config.toml
n_layer = 11
d_model = 768
n_head = 12
n_kv_head = 12
head_dim = 64
d_mlp = 3072
vocab_size = 9319
activation = "tanh_gelu"
norm = "layernorm"
norm_place = "pre"
norm_eps = 1e-05
positions = "learned"
qk_norm = false
attn_scale = 0.125
bias = "all"
tie_embeddings = true
parallel_block = false
init = "uniform"
init_std_qkv = 0.0245
init_std_o = 0.00523
init_std_up = 0.0245
init_std_down = 0.00261
optimizer = "adamw"
lr = 0.000682
lr_mult_qkv = 0.7
beta1 = 0.95
beta2 = 0.98
lr_head = 0.0066
grad_clip = 2.0
warmup_steps = 516
schedule = "wsd"
decay_fraction = 1.0
decay_shape = "cos"
final_lr_fraction = 0.05
batch_tokens = 131072
seq_len = 1024
doc_mask = false
train_tokens = 727500000
steps = 5551
dataset = "wikipedia_en"
Each number is 500 + 50 x the weight over the matrix's rms, rounded and kept within 0 to 999. Layers, rows and columns count from 0. Numbers have three digits each.

# layer 8 MLP down (transposed), 3072x768, rms 0.026, rows 557-663, columns 320-383
408423408454525527471443502474482536532401550490456567501462556441556485542433490503510488556474510450531497504517476542424523564460522383521485546444453423553547461521516548481413399590552499
564544580418509343472536489499475544508481536552456545484583460546514534508499527469461546449421531515501528485534401450451430512394562513435536473558550518497498554377463505390501513553446522
532478455423445565517595547517488488363421519576526523485534531399542447435449620466463497503484437414503497420540394453450532471456448411556661426586477393514569562467530523551510464492597495
494478478502522465535477492486478465475399508498503473471512508509437590499497413497609464475459469464577416508489442507374603483470526536460568517440464469625468481562552551420533550427405558
495486458517538447527555484488544478457477550569603588560422548502458455517562506597524560401535552450447442466559581536493439582539494421506616473445460545462532434470557517500569493436455533
584443453474463461592506560426543546550473501545467474469486471477503450467537484505566611471470530534406432510531473525449554416529589513516568575465481487544507457470423520379488561522458429
511504314469545454482466506378404468524494557541515464434611529456486491524492456508504479474431500427529569483538524608560537649501478502507451464473492490457507496548542387467558539549556480
467527550496458504522519454603507403565456505451531520552485553522532496520398483535428471521509525494530523510370569570550552558572511482492417466477474515596475547468416570534529432470572453
516557459468542457467454472503558508483528474518486500560492519452461384537452454493479467413439519385512352402434427479482507562532481494436559538477483423515427519522565491524506542492465429
485550465345470491441550513585468468507528512482451520463524484462487457514411470494530547522439470482555452500518479554475563518643475508496575503582556463569465568530562415472584495559520531
440484518524490592516541487519518501478523492492545489468537536549492533456499498470425516488404490483429405476585448551550422537563544521488472467437422493541500496471425470553527517482481546
460466611550522508457468531508550499528536496511463488549438536416535517549456493470537483440505477500438469428526459555517459464513433415550464533436482480554508548546476496524563498524546427
554439549424451580423493450426480490585437390487455494498496435468570484582452568570443464522583629566536573438536470494483501474558469576543433511460452479468567431411519475417388550569451550
547483522547459495435479473507482436451583496544471497469526542520569466551439521550556505520571491421476517369483547540427468521535573492521536488518382514560586570496479514523501583442569521
541501430549488515594471528526521492517413488538516515521403535490574540597385533508486470493422535471492559505543449463497551570516550460490505554498479607452442471480536532455541434517564486
574503452536518397475452462565494555521497546570448488565505609496507527502469592416516496484454527490520431537420470519465565568539392548449515452494489496509582487470502519438547443545462493
428590499617530537529411531551612500624533453443514519545538500457462577422561537513443536562641493435521516505404443539448519424524514525433541365620528470535488475512504519524549470477599568
489559556447453525516572494500454411458458603558562564450453487528526459389515491493441500519469455467536510537477471501565512549595346522480484470439537469559408589507597447442525511453416435
603540468547514477480544487527463490635494527488498501565490416528477431555453444385556507443416487539504480579530422576536527568497522470618518596516486488494520504472542499558470481541479574
440498493471555503534403446393478391558436569465525499477449512494524488537528464486547643486413459455501482498549463482528613516411494445518501610403411401501487498461414427478594549483435564
502475407548520532574540551418527492466468495485472474481492515444428488476525523461629483426455491515476564561462554546570422495478441490478453554507516569511506529476490547524488390513473508
559487504473491435430514496501484528543522536489584506426471545443485478419520492465526545560476492503502487475465488550501468580445523514505505491553494547528484507494493510484495526510543458
498587435582463463440430609473459579575581447500524497468560383422522498604486420474512482446400552517425505593436535418490534496509451477462438494440496519567550501479585525511424459493517545
500601476482541505514411472549564549498530496455619529470546426490442569424515550554547509546449572426538470552497529434509536484441443401513559381471559392448609568492548521537558450524530538
540473546552547480512500596503546461484486526547488482438544486468502525478464571471499511535528458434437519469469552482570570470531482456525506484441428549478576581485500564520527514546528551
493484523446499498472552518483450435558440502502510496357563456465436497504570483443541462510458540500562478518489501572547490421493558459457433559486648494543476472558600434453465482522529534
544497478604580510509412482505494449467493509517490480471425447419510495433543476549481547472507459553445435478474535500511461535540531473449469548536511452554483497551496545498456449511446479
491486444514481460451542585490433567495536510476442519499503527541529425451527501510480468500505465520477477470315493543479561550476550439521500548527538620485512517561572529487568433575455509
544547512467600429449417521572504485498472520490521573517483547572473510504492551505483478471446520545548489559579459533450596525499503529511482505514466520511533453466462513456468577537488536
547447494490567528475463433461438528495485523508504517515542514609485454446530484483536533432455473533458402575543481543532492579480460490542520523508522509519557481450481509541463524486533497
584627487458550470470461532385438515532505582534527514537501503479574462477484525567598596498542457548443495441484579489540526555526477525436458528433467547471472406597449605482492477522456473
521532530538585486492413580459509508536432478593552417408471507576451476567533574493555533518599486543576394522505488523465484445494497551476467393444497524473510517491557487525554472485531587
548520522626484458553564521499506505461526464459454488556541476543479507450502548587597433592590479422529468449467583471569583488478518508573496451522519481499464470534559509517536466456587489
490465469440409482474434505513483596483435479509523586560500498490572446437541522525481540503459515501606479438504590499524453467565417447531452501411522468489497536518482512511479555446461485
504522523574536451508495453461413538518467492586482431439517546438502492548434470532508482497488556435526483495424450538531477469498545504556531465395524555475555490483539534526545477427464475
482532498536602470550489470549435552501486465533497463408569526479485456524525519450542452447448553522443526488450495529465485487507494453507445455520529464545613499523502567523514506441520453
452558527372554469479492379509398529526486491554484456485609478478493625538474518483423428569534552518430383481615525513444436509552520505399603502445596503474497448514527507409368588504504560
478478464487564494470562487572466409464541520563466521452552504527481435516557450532511499558599503438426518501524542526431574515501433553522563413474519445574546498526486498503491384505514486
563438597537475590503515559517522499586375522531549475483464450478491454503571545494523526522519490426546509424384563460508398470483492539576485442439426494556630497636419557454499441506500559
626489522505518523522471513455595542515615589563482483390540519513449504453500520464417514499453474456413499416514538364528481409519593523435583462600427464430509502544533448443564448480355557
570440507518470391482519525520478469571520504568586527551607531561421509477496544482505438477393469456538429539560468520500458506609442480375588520564499484467533498465521446505487501523439564
472507488590577444559556451501501630501519499508522486449483554513565546517506537588436511570448458518458533493545562421444380550569504477486392434528444541426462436582552527541562541516541543
569495484435656573444430569541475615441537465629467434497501540500568450444525439576497589477593425499432441474587635633521557533472492447508400536586387419521513319626500448596618526543454682
482431526575450497498551470415471602397517467562499467673544509473486516477452513548524546564527445505599537547496508604462521540471531487497536451492509500296492549499457516514480459389472461
492435533570555485474520590598536435481383422554604587561463483454406491500514455495448503436480467367502482456446469534455524443493462365499503560513603472514632500542450522573532528401448401
483446538553486459440501476403364502526449471531440510441477466470457526579539509534526522471525538555448495547435457514460505500418490532476457419531442475578466506511549556465473473511537439
430602435511472498491545610410453449417479452480510402406468479458522499498521493649538480560509593646407482537503395583460463583439531541643430614489543562476493431538435554528477462424602503
599416425535614488527347438486471516441443557489507579513470551494480558498511466563593589416540578524471385474499471430453476526558398584483523614542516505596564474485476491468534568538478499
512545475472420529571516546479539405454453463446497489534450441434400542392438540501490593443485472490463450530506578534571547461550502482533429448433514493505470411513467489542500508492469479
545558508574516592488543431482453466424535435493517451506500466520567504473499503533492496481513513491492530514526513585510501521418485577511431528487458498472412478543511439506460509589524515
499553572436485508592497474500424438503539429506532498472461510529552575528476463469493512515566473521523450422544519524564562467450498529556485584520507519439503418495497518566455459502510437
544538443470449526486569592567572502483388570425606507454456450558484312458495466484486459479465415531559478479525367497460507461462557504417485423443500568487483532551390522537462486498514579
515425512510557415527503557467541533559502507373503472465488637572456536566443478464528501497509600595430516399463542581481575598500522584464585402398433463462484441646503468444501481525501600
495444642489577471473513464461494549521469468440494557474408559583510470433450584480571436498479483541492480528392424560495375494556480605589543487466499407423556548478497582458470536477608497
526547514595480475472468558523511394496503453560525583540565496501513452586498493515447581470585505619429514412458500474592442399506401460445526533483493500474600559550560543563451481497505438
512551327581522511522510541603528542496635555472513589438546480447506501455523455506541559463396434532486471514555526544597482566494501501554535566528537526442548591490382538483519559613529534
571468546476470522516450505529506436466367520536485508506497498494561526552516614479517471409517538527461560536513430480514499487461535452424538411542416482408457489539426480569481508496483505
502463506428496519558490498491541518500517577609412555548537520523511536511438582558473452446508505455466505576481536422542577467545449559490559535520556526530482483430530472570476461484513469
431461498399427502560557468431519441602368425521500506432480589523405460453416472592379520518559482431533424451511507407628481441618470434514510547524470542438532569393507559615544524423493461
500471528496527567532515465496528588534545523516556510541416499521595530560473494520443497503551491495403578481604516499567473488504477603527389529512510470519455515490504428490462502532519494
498471448578458604468558551515453578523561428511532602499492433599493510420527494536472527561533438594459506401570427586645592492461485500488467518540627502452352442487564590445476438518535479
585544518458549464493490485545534541487465491526493458524505445506503570479450471449459535495463524497483496511482539555489535516460543480549590563527431518497513512511577480499590528384471580
608541464416469480503449571451501531461461407563562492500455548502517511524480507456527510476488511451516433471492479384516513555519507483497431450514521403544511445489528590493536455462511512
461525504589549500470543570482574524520514486542461493448533498451472689486451487535509575485404543455426396474541547484624393624527510481483489499406493415419450576463559493491496427593468512
508567531509573432460511549514522468450476584486417392524511493462501501483543517519583551479518477479451504557444448550535620540488545489433536446492559549562514464523546541457516612497482561
526490492617431505609536513530463540440453570464640459490532476463480434561452379569530456488447636519436427492439479455539473484422546480424530415612457479497481497546493577570509477509562430
556452435439568524425523444412507543507453472420488477528479492424493416484521517375455450447563477485610453455570592559578446523464478504516474533514518503582502405588507591537485506537485515
478496554439428451528479455502469358457603482531491410534509475522495525464544591414488517542577484493524497475508553514433494446520523475448563491555559515474466477518527547513459521445490523
435437548604462442445460490454545422530475501551489438494484441507514499469453502556553567512434562523488463583534542529644502573564500487558483477520525509480489463450565516548501437444449512
465524495569545513487509517483537581502462527517596498455547559493472508448496483507564575478434493468498456474487485577532522589543485476494526525472463519577503492489460523526489494531499522
539557474417529493438452526547487569495554495524579503473562568566519494485474570488476572562467512578490455471457536477552458481439505516531447511490485521430479511515483457495512537495540579
567525454544504552543434426535610512478548484452470479494564462409474553530425523498554457524600520462422468500483522439506553521451527471431566493462425503493582503537582465495584515505431520
454511472523479505481483581539366557468497584479456506525470508477467436393551614498492561430584542457547595535507407542496487474500546577557497560482517525524441489473398433504500448538550477
501556441456502454484517518445524526472482460486579444501503492459473503461551412438494478585433490519512519510502511451502498499510510452507539446574503473478345565425566497507517559446467567
429465502516466562495498484494461494523433480492593530489510543430564502519396512460523499479525483514572472503497511554453528579545583466582606477529472524464549494426451495501474416449584368
434512604528488450509507496602442499481542639470469607532502456538458551467488550490528501492473477541532445528493477542483472477501517452477491528463568536475506460449499524508463521498559517
465575495455457446530617480521518514467500460538620564442467555506523548445504444456469454559558439561470396456495513430454568458501511370447399597402589518411507464463553536571467450413513524
496397507553569511566498396507512538545525580602455391423474474454479527548522441583443541497545496515529441504618490460448409439526464455572484573470610410534611500457505626537497464313469402
470461511531455537548458562582471536529570426497458494506443569530565487543497477481428515477512563460536407477511510451476478573443449539519573475482527476479498533579517469550463629466520536
556508460506469541459505445515438602496607483412450553497563534520492592419493490441492569443491474505459534447603473457512521524457472471487584526545544456531498438568491499495488526442540533
570564450494449430520399560562540503456517495476517532537543529535483386380557506554503537454498499494552475439565464527451461521519497449517650534595453414531466464525635525392519519538422611
494488403513550459531479466487501502375386515533509478487585579463474542509505435540528478486467470445501592473535486408504547504544456490478494616489521365578404480519474450466469433497520575
385515548423563511543475502544546411512460463466504398558476519447528539546466567431489464507498535532438480638607475518522460535471478549521574459536486461445602575546489479534454453502511503
464490540590502407527459454525459567555587473482549532530527539588601404514505409441509486475521530503491584470497459552577450587398507565490570521546498429542468558517506499512449460435571505
524425493534569519525530522458471518513579523625510541495524624510473507518524557502513553476503525519501528492571501436546471468526563489451360559442514570571424514571567520511611575465468535
513483427532505474472427514458495520502431505488546484530483467509533536494447526451483571509427530543567551545535420550570456516419494540511539467484513552488534464434459504527561568556502492
369547516501516397531508404570444473517592434462571483525433378539569519477549490468549457480465499535543533521428437446492516628544491509496554485497406489516394517437572518531487559484523435
493505481465404529480499561469573497542458432498491512551517447607459559493489474560460530474468501501509413492500486460442579505458435471530426532453482431491525440510572516466497573537584464
479451508535537516415526591491516423451510527475439508499516445433481515547505492540435518635552473484486506462486567534452532470451580479514504524536433542424462470436476438436490504571438464
531430439558583524451591543548475440423497536408402537459521533467575468397473496586472530477517441506546491506517524502618539350499463475468522500479496473508582562583468554520601490540473585
520485495460519615470477519544519534520424542491551556510499437561455512524685582535551536453478548458563503475515517475488536461491479471475472487522519470521568485599504567489494485569540515
439462472507502440511480477542528486495594471532487541486522540592535530499442602564507507556556543439563464463518453476512442502443455567530475592439448478452519543528437502555569504444504569
508524492495600543494621446470372496449470530523485503493566465442427484496446461513620548530439462533472483407443478577399427542576410506406621492543450425468483500483497537547404417509496504
443487558494500564579414472496501463552516453456486495397484531448434586516537532576496447571574443541475590458481538445494540483451534451607455534474453572582437359474527588457482487518452455
466580460594462578524467479478544510479504539512469505581490554472547479598524526431464471436537537499426508407538510500480501511535585565479445502531530573504605431417484507436551484564518476
458510470630427587548497510531461492462511462446520473437548522482475522497537485469432521359522405527451538612529449444521470493526556479516590505488528465562536527448526546469585373474475503
452502522531558452398497497490475501470524519490541588543574415482493403504533484493546534560426467508458554441532545577409500541486502515511502429509548480475464500434425495437513461485476498
509480561517490583471598455520553467535571570421405556444415458547491519525645559459530449556454591548473509626512490356443481555492533537516536397444538455411649586550506455565539558369481532
465529462465418528545520542524575515554448558508522495467510474395460446448469502521559407487560513399538539526510582480578556483468543504498461556464502573414491451639488578521448534442510475
559450407559499579520431541575643609488482462449500417435475512535473482521464492487435515451530521522548342429614514513499492556439516434543515470615426580498558485507484591514552581519510511
446474470509503518462520535470519518392499477529542498539551570527515514446487477657483452478492563525549523523477376430424443417591537562483575444470511489638569472466506542519557495469498556
568436524527482498442464386594481497375432516574547493407482513517473457508489479497386493479540510450483511488538400451555493424537539488526541530476464492434435393432488431522526459513505455
559470431481504470526534506529483571420455520556460505492478525506504472520438533562553524518477560531453459530599581498527540531457499494485487529466521562493465577473533502528539411501504387
517523438501487467477498504479507475522453587465429564490490469522517526497499521531583490550541479476469484554557490503525569459499542555458491497494486427482478520448532493513473539436511520
523432499533524581519476506528432494471513436477468498508543536438527626474463431586507514418479446629460476432522488401478490481521392410497491506528479506492493464489472532551520488429478440
573496570563458483482519552510534528512500531476477487524455520483476595532492494525502498527416488545464467500502459480488511522459579512520415513494430522508530476475555490556512534514590405
453484520499500529409518430494510509441498512462480522503532500453487581458500480466553391574505483401585583549488493512490486510477570567494490542534519487514572497481551478513569569468577537
# layer 8 MLP up, 3072x768, rms 0.0338, rows 558-664, columns 320-383
420498545513487502462453550403486547598551484562465539458520423547458576541488529560500621445563444575467510435441547392535468552583476465502513452418496437489564547420545475483471461480504529
484576486545511598486499518471472524567567525432574450530535591538534532514513506454500465489552458511591511520490417365398531507549438548434491584482540440517480653453532526467510557408473496
540469539518484470518481492409467580494621485491550554607574536539486435564489439473377531433583450465408479454586538435505612581555465461406538501530495360540460424476431463503564608549556435
417513397462468485579547487407412500577486504397531550550454505466450564538493526442489451429466482516572446478469459484391551496483596548581643521529415552511491455446579513425478511455499481
467490518445536610439457473463451536476494477537445594448448532528529466382538449542392435449475455531502416477393495531594540548535625491481554520547474441523541532471540420489563472465436553
542557609490539470574471562505527405446452514500462529465611491481410581526487487568587504476550529470586532517430522524552536500599552484471466512466523440522512425385489399526496571495497591
537481481544450451565500436532450404442561423471513427482490475555430464511472487562504469427523566627497485394563480520432446505529502398520516629549628479470557535390491449455565472456468594
485422516419506539410478574455517500445512537517478438483437525533529506578489440540438496541429507536535515555568445529489533469486586525530410447517533505610527512485474453515450558526494527
512485468546465479499520518560437524547470528476483466528473394510556479622509460468508424517383567405420541427594502493527465515542589568522537466507471592489408425513537518576484510570576564
533498486586489475548579474553524512483469566537586530495548519437508538428577469500448544467414465513414448497443481452532501475524543451449428542564472455524505507477553487477583476474599568
453440434489499447445548530468462558507544544482500496501559544527491480474469407487566528575527542510555553417527569485502569565477477472544483479575448628539581583449537439416563475534462526
431439527450468497537610528463458445501479537559449543518560521426416622517475533431477546522571444479516448503494482413464509549482438510576530452495465464464455483491505462463453518370557589
549444580582539464511529495510525458582479616467461417575504488505499559529488511514482486459505462554464400494517514479562600451521407427478429504533499449519450555486569476539485467483426539
537480453512426488433584492536523505472530385537510558476480530562530516509520466544468497426550522523506468392437527491512490510630437442512527561481561497490548433504492497450486427508488485
473478491477536512582507558436510456447536540431590524506517532433495478414496449527474538494589577492443587566516474454534507454536589389490516564410534524507488454502540498418536575471497502
553540491436450533461474516447426531495586514474578513509532596565539448609565546476456502531508466552454414346470541440446420568392504441448495472490549538575514479435515559486379561536567515
614499531477440422505480509500470557518550557441586497471577465429448464581599580554476532600545542495463522505493457534477553570473473477623545398558473468485560565518487478517439455520478478
499516564486474467437498611461444547535540396483425500496424578528423518509530579534437503528526441557468496457446449508492478532468551480508436461500526510521444560476512469448455480515495549
511507497547634522464480513497416500548474483604456496470483450426445488506584468498514519497413495496553593482548469447555510597550518476370505449541446478441479479465561475453449397539544538
529561514485530485443543560463448409506552504478425485534481524501489576547531564549480472562518464570565446432571512508430502542637537436545491530483438514509468438493497444572536576477516515
532506454530471459508505537531443572503546499454432541573497498428518420534463496402511445467440512574504522497518528516539503543570510475510464530500493482513515466458563516505489485458488607
501553516523475592510520555509478418539510418507517583517458480583517480505394493487411486540491458449599510531474499540467456526401460463422528403616640530568514502426469515459427498559460508
503452481452495527404516560443505592418584513476578431562476524461492416475496581526437478544597543596495549464524544483498488534468469517542477556551513488531486632454539377462452491545529551
459420469551460407469603465481523529437469526597565464577497478504435534464486400575400487587530494482502488530481450442496507493570424499548524479539480577415423565406425481430513523456479513
434498422434559432517438473574507549562509449484455492632520421424494570501513462487461596438597440498449492430559419511460446538441500437440437513484513400506567541508405503448561542512555491
381411455501433438533536541565407524550506535474579492467582450488440550569510489487469498467514498472500453588480473397453426510500521493423545469442540427588454434500534542426532470473559478
479559435502541428468495459473444484478563523462529489502539487565555602459544503525427516407491492464477519540574420488535496542431498476570507526429473453534406615519524509527462539451566484
521411524459540492439515517567543528500504548464500442487404504499466480414608514529500493532569465490483493579495509361493542420427527413472464520495539444485472546529496443499525524471552489
481571516451507444463516510456467493555539475445493506596555507576503425467531424565493556531484552504451554472503516539490445427532461507445582533462551508519394458472460463497536562457565520
543500496506465487630465596445459503489517466492486489532492530508510535589476509533424429480568498491442491457543391532562549522455496409414487440457525436568439495478481531478506506509496438
508459394492564509472524493520447460466513469425534612478485447461535509538530449443474518561424512480496541523456460396533565515562546550555539460459511473505473477488528585512522569443522503
427511572579444472578563549429539533488551523631429414485434449584450456550541445530513462512510487492437492448513404450524492596465480478487581466611489511435412464419524507498486408481434481
456578443469485497466579462433499453503613612499490478496567444494478543586528510523411572490532409564450541547543438496467537602517475534537510436630572490526525508482485560471566564512481493
471492541454432549432567478425519443414449520490429514568439555525568488454565466545497459476494492564494490453485441488549506550526495551491551438586503476584502504415490477525588481556443539
501490394510476472486509483455482434515443493523519494508540542508415466534417464412504510511555523456397527464576503467505489558579533451504538508504457559453437389471490536408556490582480441
476415499457467532457464592433433587547455487485349452480423455516516464483461492498431514454517517581573461522478454540494486487431506508491533509439552490495427426555496458508425493442384368
500554524420509606527529431525417525477488592532449429556459583542522443621540508395506470515402504509484470597505531453577457467539496524451495507522491570553545553476454515500486522460529465
459549493469597432552535487429519418517557520487442552531486496530527487494545455475463524488454441481575546497401465501507522457497611605511544579495523510577528496438454464439471533472549480
417437509548509504518513528543501500461501597510485452533547471479519407583611439540432413501451519498523517424485507576567520422439398568487574555501548485475480543488469505500545526604516472
475453507572503472516536425419530492576504531483400596485528508485546513526548486511503421554478587560500515542508437472497493579480372584483559435524588600492532483417531490467460539534519463
446603409474475477468590545508484451396513593521391454524531480545441502405647559507528422548434554491441445465470490494501481442497563383453444463533543561487418627496519543420475511535517490
494407528544481500538550464528501494469445408592541437526488443575414466483447585475492555466469472439499378445542528458487524432490557551525477537430471501526438490422487547503546529553574580
448418420581418520456466434494494522587425460491472430605496510512445426559509547503512524503634497475442529426469486442629426490560496462531621522544482576569573446525516426484370480524451393
496551504563538396439451483450555377496592584530489518470618557537365524518429467626557597519526522522462417429566434463512496520491529532546468489590510457535416458427588430529490531520599540
549480533440433453504575465400571484557491520550553454445509433559448401523512414507435445533486532666489543517467468409546569445591578475403495594466495479524366415577573437492521477377512549
534505509442454561569631468512512479416573481452392504524456548515529488480478452525496449607553527583526551409505428519518437462437443516437519521517576462462540514412529553466413482444603560
515471385544503453524476497529417576463484486379484498452595503518527517579506483481470506455549545403455382547499570538466503457462415419478471494559541418529474495450517518373467513576627494
511431492459528425465430435531485477581543519537495533460504518501465610473558496570487561584477522547459494478495519398430512562423493500521593467561465509558519547470509444531459529527581394
535445470465413507495481506553508455466508542443464487538510485455466487480406448553437451504560441606495527575523390515518512416506526428497407520448494477488471571488573493463507540569495388
507551477557529489435515499536487461392466485475521519512552531431505489449468489571547562462433524499466443569561533519501489501550469468479478484501541524530481562553552519521466540517515525
520556511513598534499478558510467465533471512513517547448443603538462465562533449409542422428495437517474462425498488506543500402479482521486423521406588507514509547548498511477503471488514468
512440451538433571510579472394519459525468495469435590529460426519504526515493480551503544540468541574539472424541558481461580519463539437473479536418436509578425501451455489469520573525468515
456512618494527450471553502448386507555552507437433473472479611458450529449335497469420485498558546488492554511518492523500445489474512529546537454435537511449494450469485553553620527433491465
473551425455464459559553492607511549526539400430482427501577493498407511566497464499524525625513541462406507591514506495495499473505531459423478539437453441560537455484418481498536553465586392
413447487454510498585498526522476532505487514506522524482468574495564433497478488434442472567509516542583408513525456466465479511520375484478511450508484585579532485537562493472558481491503499
583455534548422435526481524481499519474453450465467461496485555474479493517580530462450519530480576444486447492463488459532554448504538585578477488577547593563489528427535472524531465470544456
536548545505473431477522554447425583480455483437432416568473451392449500604524381493444556468558407495476537590575525546449474451511499536472441415513495454458462649474419429446485499458456518
620498506399543439547481499420407563564485430470491517567458521497416491458485570535452471588493504453498449518592423407437530565427530484537561398494426520470510561471495551482581546369502489
576525424455406475446546471415458368496482481479454419494470442591451558500529564459482438567485433524523479453500444495520550395447605502559483492518453557513532492447488471460418453476437512
573443474459481466579503402451515521442494438490468526437610492473499497507535418441556483472530572513466525604513509481489552527523486503602474455520475431556546523472450459527522494570466482
521489463545471571575561567518423485555539589484543518542495414495480428539503596495488459461419491513448448426523455491410515569463499532525457466547557515500466487430489468464484537576444433
438513457512497449507531548556526522461484522465535534544579539531558435539459409483448507472502413524516528441490475507435453553524386547505570538510552416518442457463571474537461531533457435
514543392415517446395538539515411426546439488476473460520500450473560517560406499376425468494481524522429510498482419454550514505514460454477511509485455496533504567525541565430465408520527520
523444592521402462477557509510429519571504459571488563442524593552462531515465525507360534546520480495477458484588382540526446551434450447605474478480527559485490531402504549503504488543490474
452508499490449464489472505478484495398531425519506416538549511459579479478600412486480462434457444543540558461452540493526550501551563450562582494455472596488543470503520508396518527471616443
399557462519580460550489526415495550547466444478491443407576504566423408531534511411388430584515389570455459498529540396432431584550567478494562503470586526564535416493478493488520598636584539
368543457509485503491584438489451552563608529443463480485511550528463537486451495473455496508478424406487538456490435504532514554538542498447514531463546473533447487573555413471513539522574560
549424536570466407503525516463451437488535549514540481538467404453457399573480528402443544528577445518422541501522480499539544483573501561473556576513433418452492496441412399556594608421454548
513518447525474512500489537499497422547513446438540479544447490419559488582512527526479470525448507592537501537511482457505458491459542480424575470521504470529472533552523558483506451479459457
429520530450448452469444559588524464480470480494528434520522505410550506396454509521486487495508486469484515417520471526494522509481440526539521526414421448465454539490512379517508453554574424
451548466451504496485517574456487480521449576512453525445467536563384502569559509479432460460527539593467539547567493456427611437517558564499522449473608522530477506508463443493514549475556545
448453439508537450501509526466451483473463497514503512545590474435442502523457474483518446500450512498437533409516569420480438568517415567445504368563534551500453459503562522510378488478544380
425428479493468406508476524498521568458476442466528514527498487582505452523474546420559394582534490500387506519498476450525567462468431527429537527462542581516502477422494404524507506487593554
532535470530489544497533501419542549457582455522409461559536505521434484433431512447454537556415476602465455561460432465560537441581524514500529561431532483482410600559490479513542458496607492
521594417375530532522498450404505553558444485421495401585449461436478494439486524533493495507579565551446538534440551435540541430430557540536463435453550520487469451499476456406524568524517435
409475495510499559490571496466520534554506631520477538503462549560467474441597514501506531473542475543533448438399604567529466512490569566479504456446512474559543459493500550457540569550486536
344467519605569523518532551536528432414431486367460496546467439536494567475494426523448434542592398531444551490512428514350492533469567573456578448455538426549516498525547396496536550406490505
511552476448437418505469550468582460511426473527504586575582487531463538491431454470539376467492431520479473380521539535511393561496503550525519425546512571444515541462465408496600506545573488
547505493491453512427528451504520525573563468430506581553477524473462495477563496586510479497453477545486525372469527452588538580486519487483556581420520532408490548459459507414644514580516478
386462475466572522470534550506486519484454504458397405546495467469547531517491532516498453418559524571489560552494537476473473538442452564466414473598496492565459552518466537440466516484541477
497450488384408564467550564469489426465464490482560500513487452565411506476553462462453501500587496484489541470492452492525502589494485476567505400518553554513519561486400545408484472428405606
466538469519498460476528575493490601450449514460443422543558523500520534454494484459478494421567347542529535502425477519570465614422509409504503573434424427573476514506472509394570591523424501
510539394477511558583469519521450501523455541434464485535580555598490431482561468455566514518459479483480438468564543492593544513481499502571458470498406480460485459419547502546550545605436484
406485491401619523474602448533451477529455474543440490555466580503566489567504456461491502470491499464417453488512480546587516544530414467478431532536504500552497455499554463513509507471527472
489458503472467478446556582492489475532476508417546541575548436484493435600488511467496505493505570517575488500542502485510509531555461484485533526592477524504480572465579483522408590570498544
523432519521456546478561505423491510584457481460426569518594532460473609493425517441539515453518568525539511565486485473533482475473534490483483535468588514551494470564450423487578522608506602
545458489557456513483489570331484581540530474516524551398452501507497530451507441511523498452547460538434531392525494517511483480570501542580491433444575498536522580430477520448398463454543441
561529443465544345536525609433485500497505626587459417530536573530526537474485547450442502428462474488483478532536404491464507518514541561482535542463553419534467634556562498447441453569542493
449461524412470433536522592538459545561464555585539468508503542532432465599538489436487508446587544467551525467505496486491543635469514478489445460519540529564423465402495421493477497481445448
503458535609524545523571569469478568570451416527419485501526537485511410443458468482451406533565498501541544426530512508513469507481494542400492504575498550515452459428430527536560517480444474
509462493505498515446467444482518444604441497503465465584490551537403538495491515456465590467515534554545508487483475536506529529516450529520453526477590439567504517490549550494518479453446464
471532566389556474549495478538500474417577580505404586491518485432430497517450525544408529481528497532424510424493450473436432538420460508422529430509514564529464512528457436487510530593619568
412536505406533469380485550481537528447469486468528509490467506398374456461480406608447472575507461550528442462460574520400473450539505446540655505603584416506487509464598571453555508541532510
493471439516461505488601551512403396490443521496559417527516501457547475527561532560501523440513537527526508526524535399474384476421489421500502455449555430529502471470613480411510449496493481
461498531508445439495487519497522490480568521527432491541471438424513451510616578574492617502469458439530537436397587488413396524422435488493497542514553391557541554474485577484595533508485526
471488429591542511518458484380501455521503437480455469604547594521562488479526561589519581542572499559470541549437550537462562452516465526572488560472518477521514542557479504509448524423501469
538518551412525553459542560522528510451499551400503482601490529531460516472579453581553427456542510510529463562546434534545424484507546563531474457500521525513565425480493491512507473546562504
544508473500503536470629546452522485487509546434488456522441491512520421510484413476418497474539474404496464508499527406524554548601515527460457530485540519441462494563536533425484506569503495
508463575531500565529509485524476481516522551513472487468465528568458439512507567483534413446435466501490524421492417549512540540522551489542470436496496565577372435495491487489529557479482497
443507497484457474466477501436455407454566528565391506513478480562529518577555470517438527473463478583459526538541507428474479529569464527481418506436547556525451528428495449466573514593527540
497468474460469481506500511520517512481611493534476434468516578523500465528459444536493475519473519530535509458501506483478424462561435387534526524519517509474469503447539461499551452528471532
501517507531509509525551389544562475520498447499555427584502547599449420558496455426537383497511429514471471527495600444480410457533487537552494498492488473444419572455471494566549568495587496
560497544516455547545536523519526468557467499469426508605489572530462536506577484478569487561397423551500545547467474532427419480537515481523525442466510546504517471505599523435447521532504411
597466416481503416485545592450516524477513472482526484609526446471498475538523469534506514599584458510484438405428549476562428620453472485401443574513505527537509477552426542532485433511494483
515486452419568497568474509454544456556517525474504520520560403526448507516503496435514542487542530451503474470455447479498576503484467463497481518468472530448476563483410525477565456533413569
461475489468552493449586531543444526428490449526543505533496552495499529509556468533454492403464548487460589554501536476577574507532542530501523510460451470441551524499453445551455452525531364
494506564509543502548549513462409548512583456497517510520483488512520503505566435583449449451475529493430511558440541392500587442496514489395571478500444556570525552520509444436497541444447553